Each number is 50 + 12 x the weight over its row's rms, rounded and kept within 0 to 99. Layers, rows and columns count from 0. The size before them is the row's rms in percent of the matrix's.

# layer 13 MLP down (transposed), 960x320, rms 0.0726, rows 770-856, columns 160-199
109:38 51 54 53 40 33 56 66 46 57 42 58 54 60 60 57 46 41 66 40 41 57 64 57 59 42 55 55 53 30 59 40 46 48 65 49 52 49 53 55
104:57 58 53 44 47 42 63 44 24 41 36 49 54 57 40 31 45 45 56 52 47 32 46 57 70 58 67 32 86 49 61 64 44 49 63 42 57 36 38 43
105:45 42 53 58 21 43 57 50 42 63 34 43 61 58 71 56 50 61 51 40 37 54 27 72 71 48 80 44 68 28 54 56 42 51 41 55 56 65 20 63
091:59 46 45 53 60 54 44 44 33 67 54 44 66 50 40 79 55 61 58 58 53 46 43 52 68 75 68 36 78 57 44 28 42 51 30 45 64 43 44 46
082:58 70 63 38 50 66 45 50 50 47 55 49 47 56 38 67 45 55 50 57 51 52 43 63 59 61 46 65 69 35 46 41 37 41 52 62 77 56 26 71
083:51 46 41 75 49 34 55 51 44 38 37 59 34 58 47 49 46 26 41 41 54 51 37 34 62 59 34 57 64 34 52 46 27 58 49 47 29 28 78 66
093:46 42 68 67 58 41 60 57 57 45 49 44 31 70 45 57 57 58 35 63 63 43 36 65 59 54 55 72 64 14 57 42 43 50 46 62 47 65 44 42
102:50 55 55 60 48 60 59 46 54 34 59 47 33 36 39 42 61 67 50 45 48 49 39 54 42 36 45 40 48 47 64 46 51 48 32 59 43 73 49 48
109:55 65 61 38 32 54 66 68 36 48 57 41 50 44 50 36 50 74 74 66 28 49 44 35 39 69 43 69 46 32 47 52 65 58 59 62 65 35 45 51
104:49 38 54 51 33 70 64 51 46 57 34 56 35 57 36 43 71 48 42 76 53 58 42 39 41 60 65 56 64 36 45 55 40 59 57 25 42 59 68 39
096:60 48 60 48 69 55 32 52 45 34 52 39 43 59 63 27 32 39 66 59 40 68 47 39 48 45 40 51 50 47 19 55 48 62 51 56 35 35 45 72
094:32 30 45 35 48 54 48 69 70 68 55 61 34 60 24 10 57 53 49 37 43 63 49 46 50 61 47 50 43 32 58 63 65 43 73 46 52 32 63 31
093:71 41 45 43 46 41 46 58 50 59 64 30 56 52 59 44 49 53 59 45 37 51 43 47 69 67 38 45 51 48 26 48 69 07 44 47 42 44 39 55
111:49 60 12 65 38 42 65 67 41 51 50 70 43 41 53 42 52 46 54 45 28 35 06 35 68 45 54 39 14 47 46 65 65 49 57 59 65 55 45 54
096:60 37 36 38 53 38 60 60 48 57 36 65 62 56 53 61 67 73 31 30 63 60 31 20 41 42 46 37 31 64 25 43 64 22 53 52 66 47 72 64
096:75 69 72 58 52 67 38 58 43 53 52 50 52 53 53 60 43 43 50 73 43 46 40 50 48 61 41 33 44 47 51 37 45 72 28 58 61 60 47 72
094:51 65 53 61 54 56 35 36 22 28 50 46 23 50 64 59 50 62 59 59 51 30 49 62 34 58 54 47 46 61 32 48 48 57 34 59 30 57 39 64
104:47 54 41 59 66 43 48 40 66 60 59 72 32 56 61 39 83 58 64 44 53 39 44 41 58 49 68 63 48 19 39 50 41 32 55 39 39 42 55 48
095:49 47 44 52 51 37 34 44 39 51 56 36 18 38 32 62 58 40 56 49 50 56 51 35 63 47 50 49 60 45 52 49 39 45 51 65 47 39 45 40
111:39 57 48 52 55 66 54 53 46 70 56 52 69 69 64 51 53 58 51 64 50 53 44 61 41 42 54 64 48 48 69 24 45 44 36 32 36 62 44 45
086:55 62 47 47 56 49 45 57 49 63 47 56 58 45 49 55 46 47 42 40 46 46 54 54 56 39 53 55 53 28 56 72 46 67 52 53 45 47 27 31
115:77 37 43 63 35 48 59 45 77 39 23 13 55 53 58 47 56 18 51 42 55 35 47 58 58 68 70 38 33 49 77 65 41 42 36 57 62 57 31 38
101:46 45 65 65 45 32 58 36 36 48 34 47 49 27 59 48 55 38 30 77 55 50 42 37 42 29 40 34 46 37 54 47 53 46 30 39 53 54 46 67
093:49 62 56 33 69 67 39 52 74 58 37 54 38 53 41 68 58 25 61 62 43 59 32 56 60 52 49 43 61 62 50 45 63 65 65 53 46 53 39 47
086:60 65 49 53 41 68 60 57 37 57 56 48 54 43 65 19 56 57 44 46 49 58 67 67 46 60 36 09 57 42 66 53 60 39 39 47 43 48 26 49
107:54 65 49 56 50 50 42 46 36 29 54 51 65 59 51 21 55 51 31 48 39 23 62 59 59 54 50 30 38 50 60 34 34 28 56 42 42 43 42 54
092:56 40 57 42 50 47 45 66 70 58 58 70 62 60 42 48 45 74 41 40 35 59 55 54 45 53 48 29 58 53 45 55 55 59 64 42 23 45 44 43
088:44 57 58 61 45 50 42 54 52 60 30 66 64 40 71 43 50 45 54 29 68 42 44 43 61 54 58 42 46 65 30 35 46 22 52 40 46 48 51 61
103:50 29 37 45 69 48 33 44 72 58 52 49 61 61 71 30 48 49 51 52 40 36 61 55 27 42 43 61 49 43 26 55 32 53 31 65 57 45 60 57
102:45 42 48 32 69 69 57 63 38 69 40 40 56 52 29 46 39 56 39 59 38 29 63 30 50 43 42 50 51 51 47 53 57 38 60 54 44 54 59 47
086:41 45 53 49 38 58 47 49 56 48 38 41 42 53 59 44 71 55 69 33 44 41 62 30 43 50 49 50 45 40 72 46 45 43 58 48 32 33 67 37
098:45 49 55 25 61 13 53 47 37 66 32 66 69 39 50 50 40 51 35 41 58 33 44 29 54 56 36 31 73 34 70 41 63 35 65 38 44 58 34 62
100:53 55 46 60 30 57 44 49 66 57 42 30 61 53 61 55 49 36 45 31 38 49 35 51 62 19 29 51 55 64 33 45 53 55 84 71 24 43 43 59
095:51 65 38 63 54 61 43 58 42 79 70 62 41 53 46 50 41 23 51 49 51 60 81 71 35 62 55 33 53 40 56 58 71 50 66 58 56 61 52 34
100:62 39 62 23 62 63 60 32 50 54 48 55 48 66 56 72 37 45 38 39 52 63 36 51 65 35 36 72 56 43 44 57 41 41 53 32 52 49 38 73
102:37 61 57 47 41 44 66 50 51 34 40 50 54 32 54 39 43 49 47 49 49 53 76 55 44 37 42 67 46 50 33 48 58 43 63 30 60 55 56 17
107:39 58 61 61 45 62 31 44 44 47 54 59 59 44 64 45 54 69 40 34 51 41 63 46 35 49 44 47 60 40 32 52 68 31 33 73 52 31 61 45
108:22 39 47 73 28 75 40 51 57 38 36 41 57 52 53 60 26 59 55 36 40 53 61 56 49 80 47 42 46 35 62 49 46 35 40 43 40 53 56 40
106:50 50 47 48 56 49 58 61 66 42 61 56 47 56 33 55 22 51 47 32 41 38 64 34 50 14 56 60 54 38 61 36 55 57 36 52 39 47 41 40
101:54 49 58 49 79 28 48 45 50 37 42 51 64 48 56 37 74 54 52 70 65 40 47 39 43 36 61 74 63 49 39 66 46 69 55 72 39 56 48 58
094:57 55 56 53 70 53 51 35 43 26 69 56 57 51 58 62 43 50 52 42 64 38 22 53 39 48 75 45 55 60 52 65 50 64 35 86 35 38 80 46
105:61 45 67 63 58 55 56 51 36 44 39 56 32 50 62 70 54 46 31 58 51 61 40 54 49 31 41 41 55 53 33 59 60 51 59 59 21 68 41 45
115:52 58 68 70 54 46 50 59 53 37 61 58 52 49 61 66 38 36 39 57 39 46 76 53 52 23 35 68 61 26 42 68 59 49 52 44 53 46 65 67
107:42 46 62 46 41 45 55 75 63 44 56 69 40 51 60 54 54 43 51 39 36 32 51 41 50 67 39 40 25 49 50 34 39 27 55 33 51 30 56 51
091:58 49 52 57 49 56 52 46 21 42 28 50 43 66 47 41 56 60 38 59 36 36 52 38 59 68 49 57 66 39 40 56 38 38 67 43 38 60 52 17
107:54 30 45 60 57 35 50 42 50 52 55 37 55 66 47 43 51 46 56 61 43 82 41 41 34 46 47 64 66 62 38 26 44 36 45 29 56 46 53 50
107:53 46 51 61 46 42 23 57 45 48 50 49 27 46 26 67 47 46 60 58 37 36 45 65 70 51 68 59 47 46 43 35 32 30 43 43 40 59 61 45
100:68 54 54 46 65 66 45 48 31 41 73 47 67 49 49 38 39 55 58 83 35 37 41 52 40 49 58 43 38 60 59 59 58 65 67 49 52 45 54 39
095:60 70 47 54 37 43 40 56 46 60 34 48 71 62 46 40 31 42 45 51 54 62 57 59 27 72 74 47 55 50 47 57 81 41 42 41 35 50 35 44
095:63 61 65 51 36 75 41 51 41 54 42 59 59 49 46 34 37 36 62 59 28 39 58 49 73 47 48 68 59 46 59 64 24 84 37 44 44 48 42 50
094:46 46 52 39 46 40 25 37 68 61 47 39 53 48 43 46 38 33 37 71 48 39 45 61 64 49 66 32 38 37 47 62 25 43 50 41 44 38 49 33
103:42 62 39 51 50 31 60 49 46 45 44 60 45 59 60 29 56 40 46 62 48 72 51 30 43 38 65 36 53 58 56 39 52 47 42 48 28 38 53 50
096:37 67 42 72 58 53 33 43 48 46 38 41 50 39 59 72 33 67 47 66 28 67 46 74 28 64 49 42 49 50 36 44 64 46 35 53 52 34 65 43
108:68 41 61 43 45 48 50 71 55 70 71 65 40 61 47 56 53 49 36 55 51 51 48 63 64 58 51 50 59 39 38 42 45 69 67 52 64 65 51 45
097:58 47 59 50 60 65 45 50 62 44 65 64 44 57 67 51 24 37 35 49 41 46 54 56 50 36 68 53 54 51 37 53 57 82 54 38 48 57 37 34
107:46 39 31 47 55 53 53 36 44 63 62 39 31 48 48 64 66 67 31 54 32 66 61 44 66 39 19 54 73 49 41 53 38 43 51 69 47 71 55 50
103:69 77 41 46 62 64 64 48 64 47 59 55 40 58 68 53 69 61 44 38 31 27 58 46 56 56 45 54 62 67 56 40 63 66 57 57 39 53 54 58
090:55 57 41 51 47 56 51 27 76 47 51 35 56 42 38 52 65 43 59 43 53 51 63 40 53 39 36 37 47 64 64 58 60 56 59 38 36 60 66 58
092:39 45 47 34 57 55 62 71 46 43 53 59 53 29 31 51 46 69 55 39 52 42 50 66 49 40 49 39 51 48 42 33 46 55 42 42 37 41 57 51
093:27 47 63 45 47 23 54 47 55 51 58 62 48 38 49 53 44 55 31 60 59 38 46 44 34 52 47 64 37 72 52 49 55 39 35 56 59 38 35 71
099:71 25 76 43 53 43 55 47 36 35 52 59 70 45 74 74 04 40 41 47 67 48 43 58 39 59 52 51 48 40 46 54 59 16 61 26 66 38 60 52
100:54 70 51 39 44 47 74 46 49 41 63 58 62 51 44 55 51 62 56 47 59 51 57 39 46 15 45 72 56 34 46 52 54 50 74 53 44 53 28 67
096:58 74 44 28 63 49 55 57 53 67 48 47 50 49 28 59 61 47 54 61 51 53 37 44 62 45 58 55 55 36 46 63 45 70 41 64 73 47 56 46
105:64 37 66 54 60 55 56 58 49 52 68 66 50 62 36 66 45 44 63 76 48 56 58 63 55 49 39 47 39 12 46 55 53 52 54 49 41 53 38 48
108:45 48 43 43 28 57 39 50 45 27 34 46 46 52 54 55 37 52 59 48 30 64 57 38 30 50 51 58 58 41 61 44 29 38 42 62 48 59 42 57
095:48 53 46 57 61 66 64 42 61 50 65 60 53 45 60 62 37 64 37 56 46 36 39 37 51 41 42 71 58 30 54 65 61 60 50 42 59 52 53 35
099:44 48 60 29 45 45 66 64 56 61 50 44 34 44 41 47 62 39 43 48 63 61 65 40 66 38 60 33 47 54 46 25 58 34 38 56 44 54 49 65
100:57 64 50 65 35 60 58 67 48 30 51 50 46 47 51 49 58 71 53 50 44 33 59 58 57 53 54 41 49 35 62 23 43 28 37 32 65 47 66 56
083:57 61 73 53 31 32 54 47 51 63 61 58 52 37 45 49 37 32 56 49 44 50 65 51 52 51 48 25 43 67 53 56 48 44 59 36 48 32 67 56
099:45 52 53 54 58 24 56 51 58 36 62 31 54 47 34 48 29 45 43 41 41 45 50 47 40 56 52 44 51 43 65 60 54 61 63 64 40 47 38 48
097:82 52 41 56 43 21 59 58 42 51 14 65 50 61 46 58 40 30 60 55 59 54 47 34 58 53 39 57 66 63 49 78 53 42 33 44 50 60 36 53
098:28 33 48 68 53 73 45 52 59 36 48 41 54 24 43 57 45 56 45 31 36 46 47 37 50 58 39 49 64 67 39 31 63 43 39 60 48 56 59 48
093:47 68 49 65 39 52 68 42 53 51 49 58 62 38 30 28 45 45 50 24 50 50 42 57 60 51 46 50 44 30 61 46 51 28 54 31 65 53 39 50
091:60 47 31 76 45 59 50 35 42 56 45 68 56 53 54 51 44 69 90 66 49 44 55 53 35 48 62 58 57 57 65 46 59 48 68 56 57 48 60 70
116:46 59 41 39 46 29 61 61 42 62 52 64 26 46 37 51 43 56 58 65 43 53 63 39 42 65 54 27 56 47 63 51 55 43 71 46 22 60 54 31
093:40 42 34 45 21 61 61 65 59 36 50 27 57 62 48 36 46 41 63 46 39 30 36 61 51 53 65 39 54 42 52 20 45 47 42 41 66 59 44 61
090:67 54 45 61 38 66 50 49 58 42 52 50 50 53 54 40 49 47 57 47 52 72 37 28 31 50 38 46 52 69 45 52 46 56 51 35 37 56 45 63
105:67 39 62 49 40 42 54 38 58 16 64 51 53 63 44 61 58 60 30 51 59 56 65 69 63 49 31 87 51 58 32 47 28 54 51 39 60 57 53 53
096:48 63 51 46 23 49 52 38 55 34 53 39 42 29 61 50 63 51 53 35 68 39 55 21 43 40 32 61 53 38 75 59 40 42 57 53 50 54 45 52
107:46 43 62 54 51 45 44 49 25 55 40 37 65 47 43 70 49 37 58 27 39 41 43 58 41 56 33 59 55 53 62 53 52 57 46 54 49 32 37 39
084:42 38 54 61 32 36 47 36 41 40 59 45 39 51 29 63 59 36 36 45 43 47 46 37 51 46 52 47 65 57 58 48 37 48 24 65 67 36 60 58
098:52 41 39 42 54 59 30 47 56 53 65 58 46 41 61 45 59 59 56 27 55 62 42 42 54 41 46 63 65 26 41 42 61 39 26 68 53 38 38 70
103:50 57 41 45 51 49 37 52 37 35 41 72 31 47 59 50 55 58 47 42 48 56 45 57 56 58 55 64 70 50 58 68 45 63 57 41 34 52 49 70
099:53 58 36 42 35 49 54 50 66 57 50 48 51 26 32 54 52 50 54 44 63 75 58 43 58 34 33 26 55 35 35 59 72 54 50 24 38 67 48 39
118:26 62 47 84 41 35 35 60 32 42 51 51 48 54 47 58 61 38 52 44 60 35 48 64 49 44 52 39 53 39 59 44 51 53 52 57 25 68 37 58
087:32 49 35 49 48 69 40 64 56 37 42 57 60 61 36 73 44 64 62 60 56 40 60 60 49 70 71 59 63 49 43 40 46 64 47 58 52 54 43 54
111:47 43 20 57 61 38 25 41 70 40 63 53 46 47 64 43 48 59 51 39 53 46 38 64 52 59 64 62 58 44 41 54 60 58 42 48 41 57 71 40
# layer 13 MLP up, 960x320, rms 0.0754, rows 771-856, columns 160-199
115:41 60 51 65 52 42 27 36 74 60 38 46 68 31 47 46 31 64 40 54 58 42 71 55 53 66 59 49 66 39 42 44 64 61 54 42 58 51 55 58
104:45 28 54 71 62 77 50 45 77 53 78 43 71 58 73 46 38 74 48 57 58 66 57 35 63 48 45 46 42 74 76 54 58 49 41 55 55 48 38 42
101:85 52 50 61 67 24 40 52 62 73 52 36 48 61 59 31 41 58 47 68 63 54 50 37 56 55 44 69 39 68 50 77 68 45 42 25 66 52 57 33
083:21 27 58 48 74 55 39 59 47 35 67 66 52 63 39 51 57 42 45 34 51 76 64 60 59 30 57 54 43 61 63 45 48 65 42 36 42 56 45 55
097:65 31 26 48 39 67 31 47 68 62 25 53 34 38 51 53 56 53 54 44 57 52 42 61 63 65 48 55 41 56 68 46 41 63 63 42 47 58 59 66
104:43 52 46 42 55 43 48 59 34 61 60 26 59 41 48 61 49 50 52 48 41 63 43 58 43 26 42 73 62 56 51 62 28 50 42 53 59 53 24 33
103:54 40 63 49 61 72 58 51 38 60 43 49 49 50 31 45 45 62 41 74 41 55 78 40 34 63 44 70 50 42 47 43 45 52 71 46 53 59 66 60
107:66 33 61 55 74 32 42 68 66 76 55 44 47 42 28 53 64 42 46 64 57 66 63 57 56 55 38 62 57 37 62 54 55 40 54 39 64 59 34 37
101:53 33 59 37 75 69 35 44 42 62 49 61 59 41 64 35 52 57 53 41 66 46 65 54 57 39 51 34 53 37 60 54 60 32 73 59 57 67 40 40
093:61 49 30 57 43 51 41 24 58 55 66 57 51 36 43 47 63 34 43 46 88 46 34 55 43 37 41 43 54 66 53 58 61 42 52 48 39 39 39 41
098:47 45 71 41 34 50 40 49 34 25 51 40 78 61 62 46 47 69 35 49 69 35 46 42 56 45 37 62 42 69 42 45 47 46 42 37 55 50 53 58
098:43 17 70 77 58 42 54 52 63 36 37 47 69 46 55 54 69 45 52 53 52 61 82 46 62 45 45 70 48 49 67 43 42 55 49 35 56 63 61 29
107:56 32 52 38 69 45 36 51 49 38 69 45 82 45 56 42 60 48 60 47 35 64 77 64 45 56 48 44 80 49 48 62 49 52 66 40 79 43 49 32
095:50 48 61 46 37 52 37 36 68 59 73 49 58 41 61 36 38 59 39 52 53 54 38 40 43 55 42 57 57 53 50 51 56 77 53 61 29 52 48 67
098:49 44 51 44 66 47 45 28 60 38 52 49 65 55 63 45 20 54 20 51 57 39 73 35 54 49 45 72 44 38 50 62 42 59 51 41 52 62 48 41
096:54 32 31 33 62 52 56 46 62 44 37 30 63 58 55 47 38 47 39 54 73 46 64 60 38 43 57 51 45 47 58 38 54 67 86 33 55 52 35 58
105:68 62 70 52 42 32 40 53 38 38 57 30 53 36 76 37 36 76 52 31 76 43 57 67 42 65 41 46 62 63 43 58 53 63 58 50 26 61 28 40
100:39 52 49 50 45 62 51 48 46 48 38 66 49 57 58 36 43 58 44 36 49 62 80 55 54 37 58 57 31 47 58 39 65 37 62 49 48 58 51 51
107:54 41 38 45 40 72 60 66 53 58 69 76 44 43 37 45 50 55 52 53 40 53 52 35 47 50 44 55 49 34 65 46 46 35 42 70 52 58 64 44
094:43 51 63 42 48 77 58 58 57 51 52 66 49 26 30 59 34 65 59 41 71 47 48 54 54 39 49 31 70 67 50 46 48 71 51 73 26 57 33 58
113:41 34 54 24 58 47 53 67 47 50 58 60 47 34 23 47 50 51 28 69 58 57 56 34 39 10 48 59 42 53 53 42 54 60 66 45 76 55 51 45
090:41 33 44 50 45 34 52 62 46 42 65 39 40 36 36 32 61 59 52 51 32 49 39 52 49 56 55 31 29 53 68 55 50 39 44 34 59 48 39 51
096:62 43 59 32 60 60 63 48 43 56 45 49 35 49 51 57 43 73 55 55 57 65 47 47 55 58 47 48 64 39 66 35 58 50 60 46 49 44 56 38
086:42 53 21 47 59 35 58 31 38 30 51 60 59 45 36 51 38 44 54 46 63 38 63 31 49 53 50 52 46 45 54 46 51 51 52 71 53 57 70 62
104:43 40 64 40 42 61 57 82 52 57 59 47 75 37 57 22 37 68 44 54 58 76 56 46 62 45 51 42 52 64 65 64 48 64 57 53 42 66 44 34
092:50 50 35 37 48 54 34 50 45 81 27 38 50 16 34 68 55 54 37 60 45 50 30 45 41 50 48 63 61 52 57 49 37 36 50 39 45 59 64 34
089:62 49 26 30 84 49 47 41 56 57 15 38 58 42 57 64 41 67 62 56 37 48 55 55 42 54 39 70 41 54 63 51 37 52 29 31 64 31 65 32
106:57 23 52 50 42 38 55 71 36 60 39 58 65 70 58 57 56 49 53 56 60 74 69 42 43 42 49 79 40 55 53 56 37 32 61 41 48 61 59 49
099:71 37 40 60 57 53 62 43 43 60 51 69 41 53 63 19 55 48 25 43 47 44 42 59 45 31 51 57 49 55 32 44 53 67 59 48 65 46 46 37
088:55 51 57 30 69 61 68 46 87 60 60 61 55 41 44 55 42 48 23 62 51 52 77 53 56 47 55 66 45 62 57 41 70 60 62 53 52 51 34 45
096:58 41 52 38 42 72 51 62 43 39 84 52 49 42 42 60 43 61 52 49 41 63 55 49 51 27 49 67 51 49 48 65 56 51 36 55 57 53 55 63
101:48 20 35 35 71 35 19 69 45 57 57 37 65 55 57 65 59 39 62 53 58 74 51 57 49 53 68 57 52 43 54 46 55 37 51 39 52 63 50 32
097:60 29 43 40 41 61 55 60 57 53 41 52 48 48 62 38 58 48 65 64 38 54 41 50 61 51 64 60 50 41 76 60 42 35 62 58 54 55 54 54
106:30 41 44 50 48 50 74 62 48 66 40 49 52 46 61 27 53 51 43 57 62 53 47 64 62 34 63 56 53 51 65 63 50 48 56 55 51 46 48 61
104:62 52 58 30 58 45 52 63 68 38 64 52 54 45 47 78 37 68 56 60 51 67 37 38 71 50 62 41 58 45 51 52 42 53 46 57 54 60 52 58
104:74 35 66 43 63 39 45 68 61 70 40 25 47 54 55 57 63 58 37 47 54 69 49 59 68 47 54 44 57 69 47 62 45 45 50 52 62 55 34 43
103:47 56 45 52 80 43 52 58 42 50 44 49 42 64 58 42 51 58 42 67 73 67 46 58 43 57 46 74 66 78 66 68 42 48 57 53 41 56 53 38
109:71 49 57 74 56 65 42 49 64 42 39 35 38 15 35 19 38 49 36 61 80 36 38 40 40 63 56 58 24 58 57 70 50 47 50 41 53 52 47 47
098:60 57 65 45 53 50 55 49 49 52 51 55 74 57 48 31 58 42 45 35 69 58 69 57 70 36 29 36 38 49 63 39 72 51 56 31 58 32 44 48
097:38 50 35 65 38 44 55 65 55 58 24 55 51 55 75 53 62 45 35 45 56 88 43 47 65 64 74 58 41 58 52 54 42 53 62 63 49 48 51 51
106:84 41 66 42 45 23 52 58 46 71 57 64 64 45 67 52 56 56 55 43 49 43 60 41 65 51 29 50 44 61 31 36 68 58 63 26 35 60 35 51
105:35 59 59 52 49 44 63 44 44 64 35 49 47 66 50 57 54 68 46 52 63 50 65 45 37 60 52 70 40 58 55 47 60 44 54 46 69 34 37 52
104:52 75 50 66 55 54 55 40 45 18 33 32 37 44 50 45 46 49 28 33 53 23 43 43 55 45 33 63 44 69 60 59 41 60 38 48 52 49 42 66
092:56 46 56 37 86 41 43 48 53 51 44 58 47 50 52 45 61 42 55 69 60 78 47 50 50 35 50 70 43 46 89 47 22 52 36 42 46 80 55 51
111:32 50 64 58 43 35 48 67 59 73 40 42 65 40 79 47 32 48 62 56 46 43 71 53 32 63 43 38 48 63 49 49 59 82 61 49 58 57 45 65
106:49 43 65 45 46 41 30 56 45 45 41 58 50 60 54 50 39 52 52 59 47 53 56 56 66 43 35 42 55 41 67 65 46 44 57 71 61 62 41 51
099:59 19 45 38 43 55 44 71 53 36 58 40 59 57 72 44 46 38 53 40 51 78 59 36 67 40 57 46 37 50 58 42 46 42 61 50 59 71 47 47
096:44 21 41 45 58 39 67 44 44 54 50 58 43 51 56 52 40 65 57 67 41 55 52 48 48 24 12 42 39 62 52 45 41 53 71 47 68 63 52 54
098:53 46 36 36 51 38 56 56 36 42 43 38 67 49 40 40 34 55 46 60 57 45 46 28 58 53 71 47 52 34 53 63 46 29 43 58 34 44 17 48
097:57 50 37 76 62 65 64 54 48 38 45 56 49 29 35 39 59 43 53 52 66 60 46 61 30 48 25 50 28 63 51 55 32 42 61 48 55 50 60 52
103:53 52 66 47 64 50 22 54 46 64 49 30 54 63 37 53 50 57 32 46 43 41 41 33 54 35 26 45 46 69 61 64 40 38 71 50 54 61 47 44
099:62 47 56 35 35 56 51 39 68 40 46 50 51 37 50 49 71 56 41 58 65 47 57 38 68 36 34 67 52 47 66 59 62 66 61 46 40 50 37 63
109:43 36 63 33 50 46 37 57 65 77 43 50 55 52 45 46 51 45 44 45 52 68 40 62 54 37 68 32 29 35 72 54 62 62 74 73 56 55 54 46
101:51 34 44 24 76 50 57 58 64 80 26 52 55 59 40 59 33 54 40 58 52 52 62 37 72 45 42 51 35 50 73 64 53 49 46 39 54 57 48 40
104:41 32 50 56 51 56 59 52 60 44 40 51 63 60 60 54 56 50 40 45 58 63 58 41 56 59 47 50 36 53 46 47 48 50 77 45 36 68 58 34
105:58 36 70 39 64 64 21 58 39 49 49 48 65 42 54 62 42 54 48 54 50 61 60 56 70 68 63 37 48 65 54 57 45 49 41 53 49 53 41 80
106:36 40 15 60 48 55 34 44 46 67 37 43 55 49 58 52 53 71 37 46 56 46 55 41 42 57 29 39 47 45 57 55 33 49 52 43 53 59 51 36
088:85 42 55 59 36 57 36 65 32 45 54 15 46 38 60 53 48 60 50 58 61 51 78 45 56 50 53 53 37 47 67 56 52 44 61 36 58 52 57 56
098:50 27 58 37 54 76 42 53 54 45 51 40 72 29 66 16 65 79 46 50 52 40 50 59 73 44 53 58 60 46 39 44 45 58 46 15 64 57 56 23
105:40 41 42 41 57 54 43 39 59 41 37 32 50 30 48 25 44 60 38 38 47 36 75 53 56 53 36 59 52 49 44 59 65 63 61 62 31 41 46 59
099:31 15 49 49 52 48 50 61 44 58 59 54 61 52 19 35 67 60 54 39 56 32 54 59 39 58 32 33 29 67 50 36 60 53 56 55 36 47 56 45
095:57 47 59 58 41 55 40 53 51 43 59 58 46 40 33 37 53 33 24 48 59 62 45 54 58 51 41 49 48 38 59 49 47 31 39 33 28 60 35 63
100:44 25 48 48 49 48 30 70 30 34 52 44 65 45 40 66 29 42 43 58 56 80 56 36 62 43 55 73 55 50 51 47 39 46 50 69 49 52 62 33
105:81 34 70 58 72 42 45 66 45 81 51 47 33 47 50 41 46 55 54 39 29 69 45 67 52 37 59 51 34 66 32 61 47 48 79 49 60 59 36 44
092:33 50 51 40 38 44 41 51 59 33 55 57 50 47 47 48 48 44 49 27 77 43 58 59 46 34 65 37 50 69 49 43 42 45 49 54 37 51 31 46
098:46 49 49 63 64 59 58 52 55 35 45 56 78 67 45 38 65 40 68 84 32 80 47 36 66 37 34 55 48 72 62 65 64 72 55 33 73 48 43 46
101:52 47 58 46 38 50 57 67 48 63 57 60 57 60 57 56 54 46 38 65 40 53 61 45 51 59 47 46 37 37 64 48 29 56 40 40 45 50 47 40
091:54 43 42 45 56 36 44 48 65 45 50 66 63 37 57 44 39 66 58 62 47 65 71 57 56 49 52 39 54 69 56 56 80 47 40 47 49 64 39 42
102:52 40 60 48 78 65 54 66 59 81 63 45 51 59 45 65 68 64 53 56 49 41 56 68 67 46 51 42 30 48 36 47 56 55 47 31 83 40 69 42
102:51 37 32 60 40 51 37 55 55 55 69 55 67 46 63 36 52 64 34 66 62 69 36 50 45 65 47 46 54 37 75 66 37 55 34 40 42 74 34 48
100:47 48 61 61 47 72 60 51 69 59 49 60 76 46 53 46 62 60 49 63 59 65 48 51 40 38 42 55 58 55 58 48 52 55 43 68 38 58 59 45
097:43 49 63 62 60 56 45 48 60 32 34 61 72 47 35 29 71 43 23 35 71 52 47 47 54 41 57 44 29 57 42 64 43 45 55 47 51 51 46 66
094:45 37 63 51 57 34 56 67 55 27 52 27 55 62 54 52 59 41 30 35 55 70 52 51 67 59 53 46 56 47 42 59 45 39 43 58 40 72 57 20
106:59 46 64 53 70 49 59 48 48 61 46 53 61 40 42 33 48 50 53 70 63 59 43 55 56 52 42 65 51 53 57 62 38 70 45 39 43 53 45 41
092:55 58 78 60 49 57 28 51 45 46 61 48 49 38 53 45 58 71 41 52 64 49 61 71 60 39 47 56 52 59 48 57 60 53 54 30 62 57 54 58
082:56 54 50 34 46 21 26 47 37 64 74 52 40 49 43 46 62 49 56 51 44 40 39 50 53 51 56 40 30 50 73 37 31 42 37 57 47 47 56 69
104:50 39 26 52 47 44 45 58 49 50 59 52 41 43 50 38 33 60 47 54 65 53 36 52 52 37 49 35 42 57 72 47 31 53 76 32 42 75 46 36
102:44 49 68 56 65 37 55 78 30 59 47 16 50 62 30 73 45 38 46 35 51 49 56 43 71 62 68 51 54 57 46 74 53 48 60 59 60 72 31 30
098:32 44 40 50 58 56 45 55 33 26 57 39 58 20 55 37 80 51 65 42 53 50 67 66 53 35 46 48 51 64 47 47 51 52 61 55 51 48 45 29
093:53 42 42 65 40 47 50 41 60 41 41 33 65 59 40 43 65 64 27 38 73 73 55 41 51 51 52 52 35 67 36 53 55 53 72 46 38 60 43 53
095:57 45 46 45 56 48 57 38 41 33 52 43 50 64 47 44 38 66 33 48 66 42 52 41 62 36 50 47 30 53 58 73 31 38 55 46 42 48 40 37
101:62 31 72 57 45 75 35 79 61 53 56 40 64 52 49 52 27 61 58 45 48 61 47 57 50 61 48 46 55 54 60 42 31 36 44 48 68 57 52 43
096:55 52 73 51 76 61 48 55 63 61 45 29 34 30 46 28 55 50 53 65 59 53 48 79 50 32 46 48 33 58 70 31 32 53 58 61 55 44 57 45
108:42 29 48 60 51 66 50 44 54 72 45 36 57 36 45 43 42 57 60 61 43 59 54 45 60 34 49 34 47 49 71 54 45 51 50 30 38 54 21 45
109:42 23 74 38 50 47 34 44 45 40 46 56 57 43 33 20 48 59 28 58 44 81 33 59 44 65 72 44 69 48 54 73 74 35 47 69 45 54 39 37
106:58 41 51 77 57 53 58 69 42 29 44 53 63 54 31 45 55 54 43 43 55 66 51 49 52 62 41 62 44 62 39 61 54 42 52 42 56 66 55 52